Weights of a small transformer language model.
Architecture: LayerNorm before each block, biases, tied embeddings.
Each number is 50 + 10 x the weight over its row's rms, rounded and kept within 0 to 99. Layers, rows and columns count from 0. The size before them is the row's rms in percent of the matrix's.

# down: layer 6 MLP down (transposed), 2304x576, rms 0.0155, rows 2021-2056, columns 384-479
# up: layer 6 MLP up, 2304x576, rms 0.0228, rows 2022-2057, columns 384-479
down2021 087:45 49 52 35 32 49 59 39 42 49 48 56 57 52 50 51 29 61 54 60 42 73 59 51 55 51 49 58 61 55 77 47 57 54 68 54 34 40 52 38 42 54 57 34 52 54 39 43 51 44 38 56 70 42 59 48 43 54 32 64 34 56 57 51 55 47 56 59 52 45 39 62 52 61 51 34 61 64 54 44 56 34 53 46 48 48 37 61 41 59 37 29 63 45 60 33
up2022 100:59 50 31 49 54 48 44 29 44 36 52 62 67 46 48 14 43 46 42 54 43 53 51 40 55 40 58 33 40 41 58 52 75 37 39 63 46 78 59 63 60 37 49 53 52 44 48 45 53 64 67 38 61 58 41 59 49 47 69 63 53 57 54 62 52 54 62 56 67 40 52 56 67 55 49 67 50 49 52 44 42 48 43 40 43 57 47 46 57 62 45 52 57 50 51 39
down2022 103:69 49 45 46 46 58 49 63 46 52 40 45 54 40 49 61 62 46 62 44 37 43 65 57 53 54 44 50 30 55 52 69 53 38 55 48 48 51 59 72 45 64 49 37 55 34 55 25 56 34 57 52 43 56 40 38 52 54 51 43 39 50 60 47 46 36 49 34 48 64 43 73 45 75 52 49 40 56 61 49 57 39 61 41 40 47 48 54 48 35 41 53 42 45 37 55
up2023 101:66 29 44 30 61 61 48 31 62 32 68 53 51 48 40 49 50 47 51 62 51 52 39 31 56 39 41 53 65 52 45 38 35 50 37 63 59 56 58 59 51 32 69 63 36 33 69 51 38 45 45 49 54 58 64 66 35 47 62 53 55 50 31 49 46 48 58 47 56 39 54 48 51 46 50 66 61 40 51 49 43 34 48 51 30 54 60 27 53 55 42 44 51 47 57 48
down2023 095:51 68 43 36 39 44 55 39 61 52 60 54 56 40 44 48 43 61 56 50 34 32 38 44 43 54 48 51 28 51 41 42 50 43 55 66 55 42 36 48 39 63 55 49 65 47 65 46 37 49 46 45 50 36 62 63 50 27 37 37 71 73 43 51 47 41 36 66 42 53 71 58 42 54 43 58 71 30 42 45 53 39 50 65 71 58 55 61 42 41 52 57 62 58 45 57
up2024 100:42 31 44 52 57 36 39 45 36 41 29 33 43 53 35 46 37 52 47 77 38 46 45 40 58 48 59 31 41 63 26 34 41 46 44 50 49 55 48 59 53 64 47 60 63 47 44 70 51 62 42 66 52 46 62 33 50 46 34 53 32 49 55 57 32 50 57 55 56 42 57 43 75 63 51 50 28 42 56 39 63 51 56 41 70 62 55 42 54 56 55 50 71 56 59 62
down2024 089:48 58 61 58 60 50 49 34 47 37 50 40 55 25 53 53 68 59 64 40 41 72 54 66 57 38 57 60 54 47 64 37 42 42 48 61 35 47 61 53 40 28 54 51 58 54 43 39 50 36 61 22 56 68 45 59 57 42 54 67 35 52 57 49 46 39 41 58 57 61 64 47 51 44 48 52 40 28 48 63 44 51 47 49 61 43 64 56 44 51 50 52 59 36 37 50
up2025 109:32 69 50 52 47 48 60 53 53 32 40 55 31 60 51 44 32 62 43 55 67 58 54 39 47 34 55 49 35 47 37 47 39 32 53 66 71 51 51 52 49 54 51 44 67 48 66 48 50 44 55 59 52 47 65 51 57 56 69 49 37 65 50 69 57 46 45 57 56 45 43 43 54 44 49 49 53 41 74 59 72 34 42 52 49 31 38 51 51 47 42 54 68 41 59 58
down2025 101:67 36 40 30 58 57 56 44 32 50 56 48 66 31 62 51 65 64 39 49 43 43 57 32 38 48 50 54 59 65 50 52 59 41 33 51 42 39 50 50 57 27 45 42 45 49 61 52 57 48 34 48 27 32 38 61 49 40 38 52 50 39 58 51 33 33 48 60 55 56 40 62 38 50 48 38 41 47 45 66 48 52 42 46 68 71 53 57 38 47 36 45 38 60 54 39
up2026 093:36 46 65 49 63 45 53 50 40 45 42 47 63 56 61 61 58 54 53 48 33 56 36 43 54 30 43 51 62 57 63 45 50 55 41 60 40 44 74 56 51 49 50 44 52 38 51 57 45 56 50 55 40 37 56 64 52 37 48 25 49 44 40 44 34 34 54 58 49 52 41 32 62 47 45 43 26 35 42 69 57 51 60 35 42 63 53 37 53 42 53 43 48 29 29 64
down2026 090:51 66 64 65 35 70 57 46 71 44 64 49 50 57 55 51 49 54 54 44 50 63 44 51 73 51 35 59 56 28 55 66 48 50 35 50 46 42 28 68 53 48 60 45 46 57 63 42 41 35 51 57 58 72 48 56 49 47 64 62 47 56 58 58 52 39 64 49 49 37 63 60 51 55 29 70 65 45 57 40 55 44 34 51 57 51 54 54 57 53 32 45 41 44 59 43
up2027 094:56 70 56 50 50 41 52 71 56 54 38 57 61 49 47 59 48 36 58 51 46 48 54 46 46 53 36 57 46 43 55 49 59 52 57 38 60 69 52 71 39 47 61 41 51 48 62 57 43 62 48 52 57 55 40 53 60 46 72 48 43 69 51 47 47 47 45 50 47 53 54 41 59 49 57 39 54 43 51 62 45 37 32 47 47 43 27 51 40 44 53 58 36 51 60 59
down2027 083:43 44 45 48 58 37 48 46 35 50 56 48 68 58 35 72 45 62 46 34 50 51 31 68 38 44 62 42 64 55 47 36 35 56 23 57 47 46 69 39 58 49 64 62 46 42 74 45 59 60 60 56 58 55 57 49 49 76 59 65 56 42 59 52 48 48 53 51 43 62 49 55 48 33 32 42 46 22 34 57 41 46 49 54 50 50 49 65 34 51 59 40 57 53 49 39
up2028 096:37 47 36 29 55 44 55 48 53 69 51 33 55 56 61 57 47 44 43 44 44 59 48 42 45 34 52 45 69 61 72 25 46 65 40 36 51 47 56 43 41 44 62 42 67 39 66 42 52 39 50 32 38 59 39 50 53 42 51 58 45 28 56 53 59 53 52 50 49 42 49 40 52 35 43 52 31 49 65 59 51 42 49 49 34 50 50 53 69 42 61 42 36 53 39 43
down2028 094:51 68 50 75 28 55 69 50 39 44 38 55 33 50 37 45 44 52 53 53 71 43 53 32 50 34 60 44 51 46 55 59 72 30 58 40 53 44 55 56 62 76 61 63 53 41 45 49 42 54 41 52 67 53 53 41 48 47 57 35 50 39 38 56 34 46 54 38 40 48 65 55 59 56 57 30 50 46 47 48 56 50 57 56 59 50 58 50 49 58 49 52 60 63 70 41
up2029 095:44 51 32 37 49 66 34 60 44 60 40 63 57 58 49 56 50 57 44 37 46 44 48 55 58 31 51 54 44 42 57 63 37 49 48 39 36 57 42 77 53 25 48 46 63 56 47 54 34 42 41 62 65 30 47 60 45 33 42 51 38 52 59 55 32 39 64 45 59 42 36 41 49 38 65 43 67 62 61 34 54 51 48 47 50 41 32 48 52 38 56 43 31 62 40 52
down2029 082:52 56 45 63 64 38 66 38 57 43 43 46 38 46 63 39 59 60 52 55 46 50 46 49 66 56 44 43 49 57 62 44 39 40 47 52 40 47 58 51 44 64 50 54 64 35 36 30 69 52 30 43 39 51 46 35 63 54 48 54 61 45 56 39 60 49 31 44 55 46 63 49 55 56 56 44 47 54 41 64 63 51 37 50 49 64 56 42 59 52 47 51 49 35 58 56
up2030 104:45 62 31 55 58 57 64 63 60 27 24 62 54 28 90 52 41 60 53 47 43 51 36 41 66 45 38 36 43 41 53 62 50 60 45 42 71 67 53 46 34 52 59 42 47 45 63 41 40 45 44 47 47 50 44 39 29 61 34 39 35 76 42 39 46 39 56 35 45 53 56 47 46 36 53 51 50 45 43 36 41 51 52 58 67 61 44 54 50 48 54 52 56 38 50 43
down2030 099:68 48 68 40 63 48 31 43 55 50 61 52 41 49 57 49 70 61 52 71 49 55 59 52 43 47 54 41 46 32 43 34 50 51 45 48 59 54 43 70 55 42 45 48 51 55 48 60 53 52 48 36 69 41 52 44 40 60 38 42 43 51 83 51 45 49 50 39 34 48 73 59 35 43 37 50 42 44 51 71 57 60 65 36 46 45 67 59 72 50 51 48 57 58 32 44
up2031 091:52 37 32 62 60 57 61 48 64 49 51 45 67 54 49 62 51 60 29 53 65 36 60 61 71 54 47 62 58 46 59 55 55 44 57 51 44 55 43 49 54 38 69 61 43 50 34 61 56 48 45 58 49 59 45 64 50 31 65 39 35 56 52 60 52 50 77 49 52 58 47 43 50 54 39 52 58 37 61 49 40 55 37 46 45 61 63 37 51 50 75 59 67 45 38 49
down2031 097:54 60 59 48 53 47 48 50 38 44 54 50 30 45 48 61 66 41 66 53 49 54 56 45 40 49 33 53 48 54 36 51 58 65 47 40 33 39 38 42 45 48 65 39 63 63 43 57 43 38 48 49 53 43 46 52 54 57 41 51 60 51 57 45 41 64 27 37 40 49 50 43 50 63 75 44 58 50 62 73 37 57 50 45 37 29 56 60 53 52 37 46 37 49 35 55
up2032 103:45 60 49 49 32 60 51 48 51 62 53 34 48 42 60 50 41 51 60 47 63 62 43 63 49 58 51 57 51 69 56 37 42 53 67 45 61 49 49 44 54 52 67 56 55 36 38 61 41 46 50 43 60 55 45 62 47 36 55 50 45 32 47 53 53 47 48 35 43 59 42 46 47 59 49 66 47 63 51 54 57 54 45 65 46 57 37 48 62 43 55 63 61 56 62 61
down2032 106:50 56 40 32 47 46 40 60 42 25 66 43 52 59 56 49 53 53 47 65 58 58 38 49 57 39 45 41 47 50 49 29 46 53 39 62 37 50 44 67 49 49 69 46 36 48 63 62 66 43 46 58 52 55 41 57 61 56 51 63 44 64 38 45 52 38 61 44 40 43 29 68 45 62 54 52 58 50 51 70 56 50 65 36 49 54 60 52 36 50 57 41 48 49 49 62
up2033 092:47 57 45 51 49 64 69 44 51 18 57 57 41 51 38 54 50 50 52 51 52 54 52 48 46 44 46 49 62 46 51 51 57 60 54 36 37 62 58 42 41 62 71 53 44 46 67 50 54 60 54 43 41 38 57 64 73 58 49 38 51 46 55 49 36 69 46 44 52 54 50 49 49 48 45 53 52 36 67 84 58 42 55 49 49 56 51 57 45 36 51 52 41 59 55 35
down2033 091:40 35 49 43 50 58 38 58 61 62 69 41 46 62 32 50 64 39 57 57 40 23 47 53 57 38 41 45 27 57 60 28 50 50 53 43 36 43 43 59 51 49 37 57 45 45 68 48 46 49 43 41 44 41 35 43 47 72 44 56 55 46 54 58 75 41 55 58 32 40 50 64 41 51 52 49 41 71 28 36 51 46 48 65 43 66 48 51 55 42 45 42 70 39 52 51
up2034 096:46 64 48 41 57 51 62 55 41 43 46 65 74 51 33 54 59 38 30 47 50 51 45 47 58 65 50 60 51 43 65 59 54 45 47 44 54 68 60 52 61 58 47 68 59 46 53 54 46 54 49 44 41 46 68 44 57 60 52 59 42 68 21 45 50 64 46 46 56 65 54 55 62 56 51 63 42 45 52 38 44 48 50 52 42 67 40 37 47 42 38 73 49 51 52 59
down2034 095:41 37 29 36 29 62 58 43 40 50 70 53 54 36 57 62 33 53 64 73 46 39 32 50 54 48 44 27 34 55 49 54 57 47 34 61 53 61 61 61 34 52 50 43 59 61 42 47 44 47 52 54 27 77 53 58 44 79 45 49 40 60 49 50 49 53 43 51 46 40 46 58 53 47 48 45 53 39 49 50 53 59 67 59 52 61 50 67 55 56 54 59 68 51 57 53
up2035 094:39 44 65 46 42 51 39 65 49 46 42 54 42 57 41 57 41 48 50 47 54 52 45 49 42 35 55 40 60 34 50 51 44 53 52 27 39 41 21 69 50 36 51 55 55 63 53 45 61 50 28 50 55 61 29 49 35 44 35 37 35 40 59 51 62 55 66 46 52 58 36 56 48 59 43 57 58 48 42 64 46 50 45 34 57 47 64 43 53 45 59 51 52 50 48 32
down2035 092:57 48 28 32 41 45 57 48 65 31 48 48 60 52 50 60 48 40 40 37 51 40 54 48 62 44 53 78 40 51 56 36 50 40 41 60 44 53 56 54 58 67 60 77 59 59 50 34 37 59 59 63 48 35 47 36 66 65 50 56 34 35 35 58 47 65 37 60 64 56 48 45 46 44 43 59 63 67 72 69 54 55 51 45 57 59 62 53 57 35 61 54 40 34 68 55
up2036 095:50 48 30 40 49 51 51 49 70 48 63 63 62 51 48 50 47 36 49 62 68 39 71 52 66 54 52 58 49 68 67 53 38 44 57 39 42 58 40 53 70 56 45 66 68 63 46 45 44 55 35 57 50 63 44 59 56 58 53 44 51 61 46 41 64 54 57 39 41 49 44 55 53 41 32 56 54 51 51 51 58 39 44 50 53 56 49 50 49 53 56 65 47 34 28 44
down2036 103:55 66 47 66 52 63 44 49 38 28 42 38 50 52 66 48 57 67 49 38 37 44 54 47 54 39 45 29 45 49 55 67 39 47 40 32 44 59 49 56 32 46 50 55 46 52 47 65 48 35 50 53 37 50 53 45 50 52 41 38 53 47 50 55 64 67 49 36 56 51 68 63 52 44 62 47 32 49 50 39 28 44 54 53 33 41 53 61 50 46 57 57 43 35 24 48
up2037 102:44 39 42 51 51 56 62 66 61 52 67 47 74 72 50 47 50 48 56 71 38 41 56 66 47 52 34 46 49 52 51 47 41 53 58 54 61 59 50 56 45 46 56 43 57 56 37 62 37 52 39 31 60 64 45 78 51 46 55 42 56 52 44 41 50 57 55 33 50 56 41 45 51 45 45 47 55 53 57 55 42 45 10 48 48 36 69 45 43 54 41 61 60 41 38 46
down2037 106:59 43 55 46 60 46 58 42 57 44 45 52 51 39 35 75 36 37 68 58 44 59 65 55 57 48 61 75 39 46 32 44 60 39 45 51 42 63 36 66 46 54 56 76 50 54 34 61 53 53 48 39 47 41 59 32 45 61 27 45 38 58 45 61 66 53 31 55 56 68 62 57 39 50 44 60 38 57 44 50 54 57 62 53 35 49 40 51 51 63 50 59 40 62 30 64
up2038 099:29 66 53 52 64 29 62 73 66 57 37 34 63 53 56 60 50 45 41 42 51 39 40 49 48 46 52 51 55 53 23 42 38 55 44 33 45 44 47 47 49 53 53 37 57 49 45 54 50 60 44 35 45 52 35 59 59 41 49 43 55 58 49 57 24 49 57 60 52 70 60 59 56 66 44 62 33 41 50 52 64 46 36 56 54 40 55 43 29 36 39 47 48 58 42 57
down2038 096:53 47 47 41 49 46 56 44 43 55 39 33 28 69 60 64 20 61 59 68 67 54 46 53 51 60 44 41 50 57 58 62 43 46 44 62 40 39 54 57 39 39 46 65 48 40 59 55 52 40 49 52 42 55 55 46 64 39 67 51 47 48 73 48 47 52 36 54 50 45 49 55 63 45 63 40 44 65 62 51 42 61 61 65 44 49 53 57 54 49 48 64 65 55 55 46
up2039 094:59 50 35 47 40 43 41 48 35 57 50 51 59 61 60 36 55 40 55 56 35 49 51 52 57 43 34 67 53 52 60 33 59 57 65 62 41 38 55 68 55 48 54 52 52 35 32 28 38 43 38 63 46 50 57 56 53 63 39 65 53 65 63 50 46 43 51 50 46 37 36 49 45 71 50 51 52 45 53 60 42 49 56 60 43 63 42 48 44 33 44 58 49 40 58 41
down2039 081:53 48 46 58 62 39 63 54 40 54 42 50 45 39 63 47 36 47 58 36 37 45 35 40 63 65 49 43 55 63 68 49 34 53 52 60 51 42 63 45 39 50 44 51 42 65 54 39 57 62 69 39 51 38 34 53 45 51 41 43 43 38 49 42 53 58 52 51 31 49 48 51 52 56 54 35 48 52 31 31 41 69 58 57 58 39 40 55 74 60 79 56 33 43 54 55
up2040 112:56 40 54 57 41 50 45 58 38 41 52 61 52 53 40 44 40 52 37 55 55 27 46 41 35 64 56 41 45 54 57 56 50 45 34 62 44 48 59 48 38 27 52 49 56 48 46 50 43 45 60 50 45 58 63 63 41 53 56 52 50 69 48 38 38 46 57 49 69 58 53 37 66 38 38 71 60 63 67 66 45 51 46 30 47 51 48 41 37 53 41 54 71 47 45 41
down2040 112:57 50 45 55 37 54 64 65 65 58 45 44 46 46 61 63 49 44 46 41 37 49 40 42 52 50 40 24 46 56 63 52 48 52 33 58 46 59 50 44 57 47 32 63 45 50 57 53 43 57 43 56 55 41 48 53 61 66 37 61 47 57 37 62 40 53 48 65 59 49 56 67 39 53 53 60 35 47 70 25 54 54 58 43 50 51 65 41 51 46 37 53 65 43 61 30
up2041 102:34 46 39 65 63 45 45 52 63 50 51 48 59 48 51 58 56 36 39 52 72 49 53 36 42 47 47 49 55 41 68 56 57 45 39 53 48 67 36 65 48 47 46 45 47 58 24 47 59 64 57 24 51 52 41 42 54 36 28 49 45 60 53 54 43 44 58 50 37 42 48 45 47 49 46 55 57 53 58 59 51 41 39 42 48 28 47 32 45 51 45 47 43 57 37 49
down2041 103:59 50 60 48 56 42 45 72 33 43 69 46 48 48 58 53 50 45 42 47 42 63 68 51 58 46 48 47 42 33 32 49 47 69 50 50 39 49 43 35 54 36 50 62 57 73 49 49 56 42 35 36 51 48 59 62 50 50 48 55 34 47 56 57 59 46 57 53 30 58 39 54 49 55 59 53 58 50 47 48 42 48 68 25 46 58 68 61 52 62 59 42 44 55 42 49
up2042 097:58 50 42 45 67 60 41 39 51 53 47 58 50 34 54 33 56 54 40 44 36 51 53 51 74 59 51 46 42 37 50 52 55 44 41 49 54 61 56 60 54 31 58 58 45 46 57 51 37 43 40 56 51 70 58 70 55 68 53 61 57 26 54 53 49 60 65 56 56 42 42 52 47 51 42 65 46 57 46 36 64 46 64 60 62 48 63 43 44 46 43 60 60 67 58 38
down2042 100:49 52 57 43 40 38 54 46 59 62 49 43 49 47 51 61 35 44 60 65 43 43 52 35 42 54 71 65 33 53 51 47 50 41 63 42 45 37 52 47 52 48 52 54 53 45 56 58 48 50 41 34 48 52 53 47 52 62 44 62 60 48 48 69 56 60 41 53 42 42 59 56 45 33 67 35 53 56 61 66 49 46 58 59 36 62 54 50 48 46 76 43 57 52 30 43
up2043 098:19 52 20 50 56 41 36 55 59 67 40 45 55 45 74 40 46 49 23 44 51 50 57 48 52 48 41 62 41 51 52 39 44 49 51 43 42 50 46 54 68 46 42 41 43 48 53 42 45 65 40 47 49 58 54 70 44 63 65 62 47 42 60 56 49 49 62 63 43 59 48 47 44 54 49 54 40 39 65 67 63 48 46 49 37 40 40 42 38 45 50 44 34 44 47 45
down2043 093:69 51 59 59 28 56 60 50 50 53 54 41 51 47 51 29 54 65 60 66 48 35 48 61 54 51 49 51 51 59 64 49 46 47 35 43 49 36 66 52 30 64 59 54 50 35 58 46 50 44 59 46 52 50 54 51 37 46 40 71 41 38 52 29 64 45 30 44 49 46 39 46 66 50 59 44 60 31 62 67 47 57 55 44 35 69 61 61 70 57 47 37 64 55 43 46
up2044 097:64 61 43 60 44 48 47 60 65 43 58 48 53 60 40 56 43 70 68 52 53 61 49 41 62 51 57 50 47 73 24 47 49 57 48 40 50 47 38 62 61 39 50 46 49 47 46 49 51 29 35 61 58 49 48 51 43 52 42 35 55 50 63 63 47 41 58 35 45 53 56 61 47 68 49 53 52 58 34 55 46 40 53 47 73 46 29 55 46 41 45 63 44 51 53 50
down2044 088:46 52 51 54 52 59 56 37 39 38 56 45 62 46 58 55 64 47 36 50 48 56 54 33 66 50 37 62 51 50 53 60 40 39 63 38 59 40 43 60 51 23 39 46 50 49 43 36 48 52 38 61 44 63 61 55 50 58 39 44 36 45 37 37 81 34 52 31 51 49 40 34 41 62 40 62 75 58 59 29 57 56 36 42 39 51 50 52 44 49 41 43 50 42 40 66
up2045 110:45 38 55 28 56 29 67 36 57 37 40 37 45 45 49 47 57 29 53 61 39 52 56 41 45 73 38 52 47 47 45 37 60 58 36 55 58 56 63 54 39 53 38 35 52 48 62 59 38 55 37 58 54 49 44 52 45 54 46 73 62 18 42 58 60 49 61 61 36 45 78 53 42 60 49 67 50 31 57 54 53 40 62 39 58 45 40 44 38 61 59 53 57 52 69 55
down2045 107:31 35 48 44 50 39 54 55 48 42 53 48 37 43 53 59 37 59 60 71 47 60 41 51 59 69 39 61 68 52 45 75 32 33 57 56 46 36 55 47 26 39 49 47 47 78 56 55 30 42 73 45 36 46 35 38 42 54 54 41 52 60 43 53 56 51 38 73 39 50 53 58 59 41 47 51 55 54 47 45 32 62 32 38 40 40 42 22 46 44 54 39 51 26 36 55
up2046 100:55 53 70 50 45 58 44 55 52 46 37 42 55 51 66 73 54 45 45 63 44 51 66 44 64 47 57 35 59 59 49 32 47 52 46 51 62 41 56 47 49 35 43 51 40 49 46 51 60 59 48 58 62 51 43 59 43 73 67 39 52 42 50 62 60 48 62 40 64 40 59 44 60 49 44 44 54 43 46 55 45 45 51 31 46 53 49 62 53 25 44 61 62 58 46 58
down2046 096:52 50 41 41 54 58 46 42 46 36 65 55 55 64 53 58 46 49 56 40 75 57 48 38 45 49 42 58 46 45 41 50 49 55 58 44 37 51 51 56 71 43 61 40 51 50 43 46 67 61 50 52 55 46 51 42 38 45 64 43 46 54 47 34 55 57 62 46 41 46 43 40 56 61 51 67 52 42 52 50 68 52 70 55 56 40 54 45 53 51 29 31 67 38 42 35
up2047 102:53 65 34 51 68 27 67 48 63 44 59 35 59 57 43 36 54 44 33 48 51 28 45 62 42 67 37 45 37 36 40 71 48 54 33 55 35 46 56 46 36 68 42 26 64 48 58 48 46 56 40 33 52 52 31 51 58 46 46 43 40 59 50 65 55 53 51 50 51 56 51 49 45 49 62 57 32 27 42 56 50 42 53 35 53 52 42 39 33 56 51 54 62 52 63 33
down2047 102:48 42 63 58 64 52 35 45 58 54 52 50 40 37 63 48 58 63 55 58 59 50 46 48 51 40 56 46 55 66 47 52 52 60 50 45 37 46 53 28 43 50 61 68 54 55 47 47 58 42 51 33 65 53 36 50 57 53 51 69 42 57 60 50 42 39 59 52 47 56 47 63 57 45 56 56 57 44 49 57 54 51 53 63 35 43 37 44 42 52 53 65 62 45 50 57
up2048 091:52 36 64 43 45 49 56 43 53 48 51 63 44 51 44 39 43 38 59 53 36 31 50 38 56 32 54 51 32 45 48 38 62 47 53 62 59 55 32 43 54 58 43 54 40 50 17 47 52 49 52 50 56 46 59 40 58 42 51 42 42 58 75 36 45 52 33 48 40 57 50 34 33 51 28 44 62 37 64 43 48 47 45 49 56 51 56 51 56 39 34 44 64 76 41 37
down2048 080:58 38 48 57 46 59 66 54 66 45 36 52 54 72 36 48 49 55 34 58 51 55 50 70 33 58 43 40 60 59 51 51 54 56 57 51 41 40 55 52 43 69 58 30 32 63 67 64 50 44 28 35 36 44 52 43 41 56 58 53 62 52 60 36 50 56 37 39 56 63 51 56 66 49 58 44 46 44 21 34 53 40 70 39 51 49 57 60 39 71 65 46 57 38 58 51
up2049 107:61 49 32 61 57 55 28 44 43 55 65 53 36 47 49 58 56 45 23 54 46 45 38 42 43 47 50 42 62 61 48 58 49 51 47 52 53 52 48 48 55 42 53 58 52 42 46 64 51 50 47 52 46 48 49 61 31 64 49 57 39 54 44 65 52 60 40 42 62 50 58 50 64 42 55 49 42 42 43 38 33 42 38 35 62 52 58 42 48 55 50 62 52 50 46 47
down2049 127:54 49 58 34 43 39 91 45 51 40 21 69 49 35 46 38 61 39 50 37 38 61 42 40 45 36 65 48 46 63 32 41 61 57 55 54 50 64 57 59 49 52 51 62 68 56 44 49 51 48 33 58 57 40 57 50 48 54 55 52 60 63 33 42 53 47 63 59 54 61 57 23 57 68 48 50 65 62 61 41 40 46 40 31 54 41 52 40 45 62 55 52 59 35 36 57
up2050 098:55 57 46 53 36 54 33 60 51 56 58 41 67 44 70 55 59 44 49 52 48 50 65 29 50 59 39 55 54 53 57 57 65 49 55 53 68 51 52 56 59 56 54 52 52 53 43 67 59 43 51 52 68 36 65 71 49 50 41 46 60 59 74 47 59 35 63 62 44 41 52 33 45 63 43 57 56 53 69 61 47 33 38 54 35 45 47 45 48 46 43 52 76 57 37 47
down2050 089:51 43 34 38 41 56 46 54 55 57 49 57 43 54 61 59 61 29 45 56 54 52 58 55 57 42 43 50 53 47 53 42 50 51 55 47 68 55 42 47 56 62 52 46 43 48 61 53 51 49 53 43 28 47 41 59 50 52 58 62 74 57 54 57 52 43 50 58 36 71 42 47 46 61 43 47 63 45 69 57 48 41 58 50 57 54 50 60 55 40 45 22 40 52 55 45
up2051 095:57 59 47 51 47 37 41 38 53 41 59 36 65 51 45 49 49 34 52 51 65 53 49 34 59 41 54 55 47 49 69 45 50 47 60 56 67 55 34 48 54 50 67 44 48 69 35 48 44 57 68 56 54 45 45 47 64 69 35 59 60 45 39 54 43 54 65 44 47 56 52 35 47 54 54 39 37 61 57 56 64 51 63 35 52 48 51 31 58 51 46 39 45 52 31 64
down2051 099:47 56 59 40 63 58 49 39 52 46 42 57 49 43 40 56 52 46 37 57 47 51 63 71 49 56 60 45 42 45 44 60 50 46 47 37 48 52 52 40 51 44 45 72 44 51 56 57 54 48 44 44 47 55 59 41 46 45 41 67 33 73 62 41 59 52 40 59 38 56 32 56 50 44 56 47 26 50 55 41 56 47 38 50 54 49 48 52 48 55 48 58 67 58 50 45
up2052 094:74 59 56 64 43 53 58 41 54 44 52 63 55 49 60 66 52 50 29 43 55 40 50 62 63 40 33 56 46 45 52 32 43 51 43 50 45 52 38 48 39 53 46 48 59 39 39 51 55 51 51 43 46 41 52 41 59 51 35 13 57 25 48 54 47 53 44 49 41 54 55 31 48 59 42 54 16 58 49 43 48 55 42 47 43 28 50 36 31 56 42 46 62 60 30 49
down2052 090:38 40 37 45 44 52 40 55 43 53 49 45 48 46 46 40 61 34 63 75 32 58 60 61 53 28 45 57 49 55 42 67 50 56 72 65 55 42 50 40 64 30 49 42 39 53 51 46 72 61 50 63 30 63 32 53 56 51 53 56 36 36 47 61 49 50 55 56 58 57 39 54 49 39 60 38 54 48 61 44 46 44 55 56 61 66 60 45 44 44 44 73 40 49 65 38
up2053 112:59 55 51 62 55 46 53 82 44 33 39 52 68 54 41 37 56 58 45 43 49 27 40 43 56 30 47 41 64 57 43 72 47 54 56 48 56 56 47 65 43 54 67 42 69 63 48 37 39 39 52 55 56 39 47 53 51 54 33 36 36 63 54 53 51 62 44 30 40 45 49 62 62 49 55 50 65 47 50 54 51 53 46 45 54 72 50 60 48 45 41 60 44 67 56 55
down2053 127:44 56 54 67 38 54 46 58 63 38 42 59 39 66 34 39 39 36 58 49 41 40 61 39 41 36 47 61 39 62 50 56 40 44 36 63 74 56 65 61 53 50 56 49 31 57 50 43 33 54 72 66 60 44 40 48 48 40 32 33 47 49 52 42 36 49 56 55 56 67 34 52 75 68 41 43 59 59 55 46 39 56 48 34 63 51 54 60 54 49 58 59 47 40 49 65
up2054 107:45 56 57 47 44 62 80 48 58 28 47 58 50 59 35 59 44 53 58 56 50 63 70 49 55 45 48 38 35 63 53 51 58 44 53 49 55 56 51 55 46 50 62 52 72 54 45 47 34 45 59 48 42 51 39 45 56 43 68 34 56 49 70 52 56 57 54 54 47 52 52 69 44 44 32 61 44 40 60 52 48 50 59 47 45 40 39 40 38 43 54 56 56 59 38 51
down2054 114:50 49 59 56 58 72 26 40 53 38 45 52 47 41 52 57 66 38 70 48 59 49 65 44 45 52 44 52 49 65 52 46 32 48 49 62 69 52 47 43 55 60 44 55 53 42 57 70 61 62 41 49 49 52 57 53 50 46 45 40 37 45 56 66 39 58 38 53 37 33 54 68 45 56 60 28 71 51 46 54 52 44 59 28 47 36 52 52 52 31 61 47 46 45 52 54
up2055 099:62 22 42 63 57 57 58 46 48 61 60 53 44 39 53 60 63 52 53 38 72 56 55 42 40 40 62 50 55 49 59 43 59 63 61 54 51 58 53 54 45 56 52 60 60 39 36 40 54 45 52 31 56 62 40 54 53 49 61 60 47 51 57 44 66 45 49 47 46 41 37 44 54 47 48 67 42 40 47 60 72 54 51 52 42 57 50 54 44 46 44 44 47 53 33 42
down2055 108:46 55 44 46 41 65 50 43 48 55 60 45 42 57 44 36 54 44 30 49 37 41 55 57 47 45 37 61 47 59 46 51 48 53 34 57 39 45 59 37 48 40 46 51 36 56 51 54 36 62 60 33 49 75 73 49 64 32 37 55 43 50 64 52 61 39 33 53 43 45 58 44 46 62 24 48 59 68 50 41 42 66 48 49 51 37 54 48 59 49 77 54 58 48 49 47
up2056 095:55 59 49 43 59 23 55 65 50 30 28 43 55 34 58 44 39 40 52 56 35 40 52 61 46 14 36 63 47 53 58 39 56 47 41 66 50 62 40 45 53 36 45 66 63 62 43 59 43 59 47 56 51 40 46 56 55 75 48 48 63 56 42 42 50 35 47 38 64 44 53 47 52 56 42 37 55 41 45 60 47 55 45 49 60 59 52 52 33 46 50 58 47 52 41 39
down2056 099:51 58 29 33 39 50 39 49 51 50 60 39 64 55 43 51 52 63 53 48 49 56 42 57 45 59 49 31 46 44 57 51 48 57 44 47 32 45 61 57 46 54 55 49 50 31 69 67 39 55 59 45 57 52 59 71 52 48 66 58 51 60 52 46 45 45 41 63 43 41 49 59 52 46 49 63 42 61 49 44 49 62 50 44 28 44 43 56 61 52 35 48 47 63 63 43
up2057 098:39 79 51 51 41 53 49 51 33 54 54 47 49 48 61 46 40 49 33 59 56 50 44 60 60 46 59 52 46 37 48 59 55 50 43 51 55 35 42 22 45 40 58 42 66 58 41 41 57 60 66 28 47 63 45 56 43 52 43 37 50 55 56 49 52 55 48 49 72 44 47 34 44 73 32 53 64 52 49 46 64 49 32 47 45 58 42 57 47 44 56 54 62 52 46 52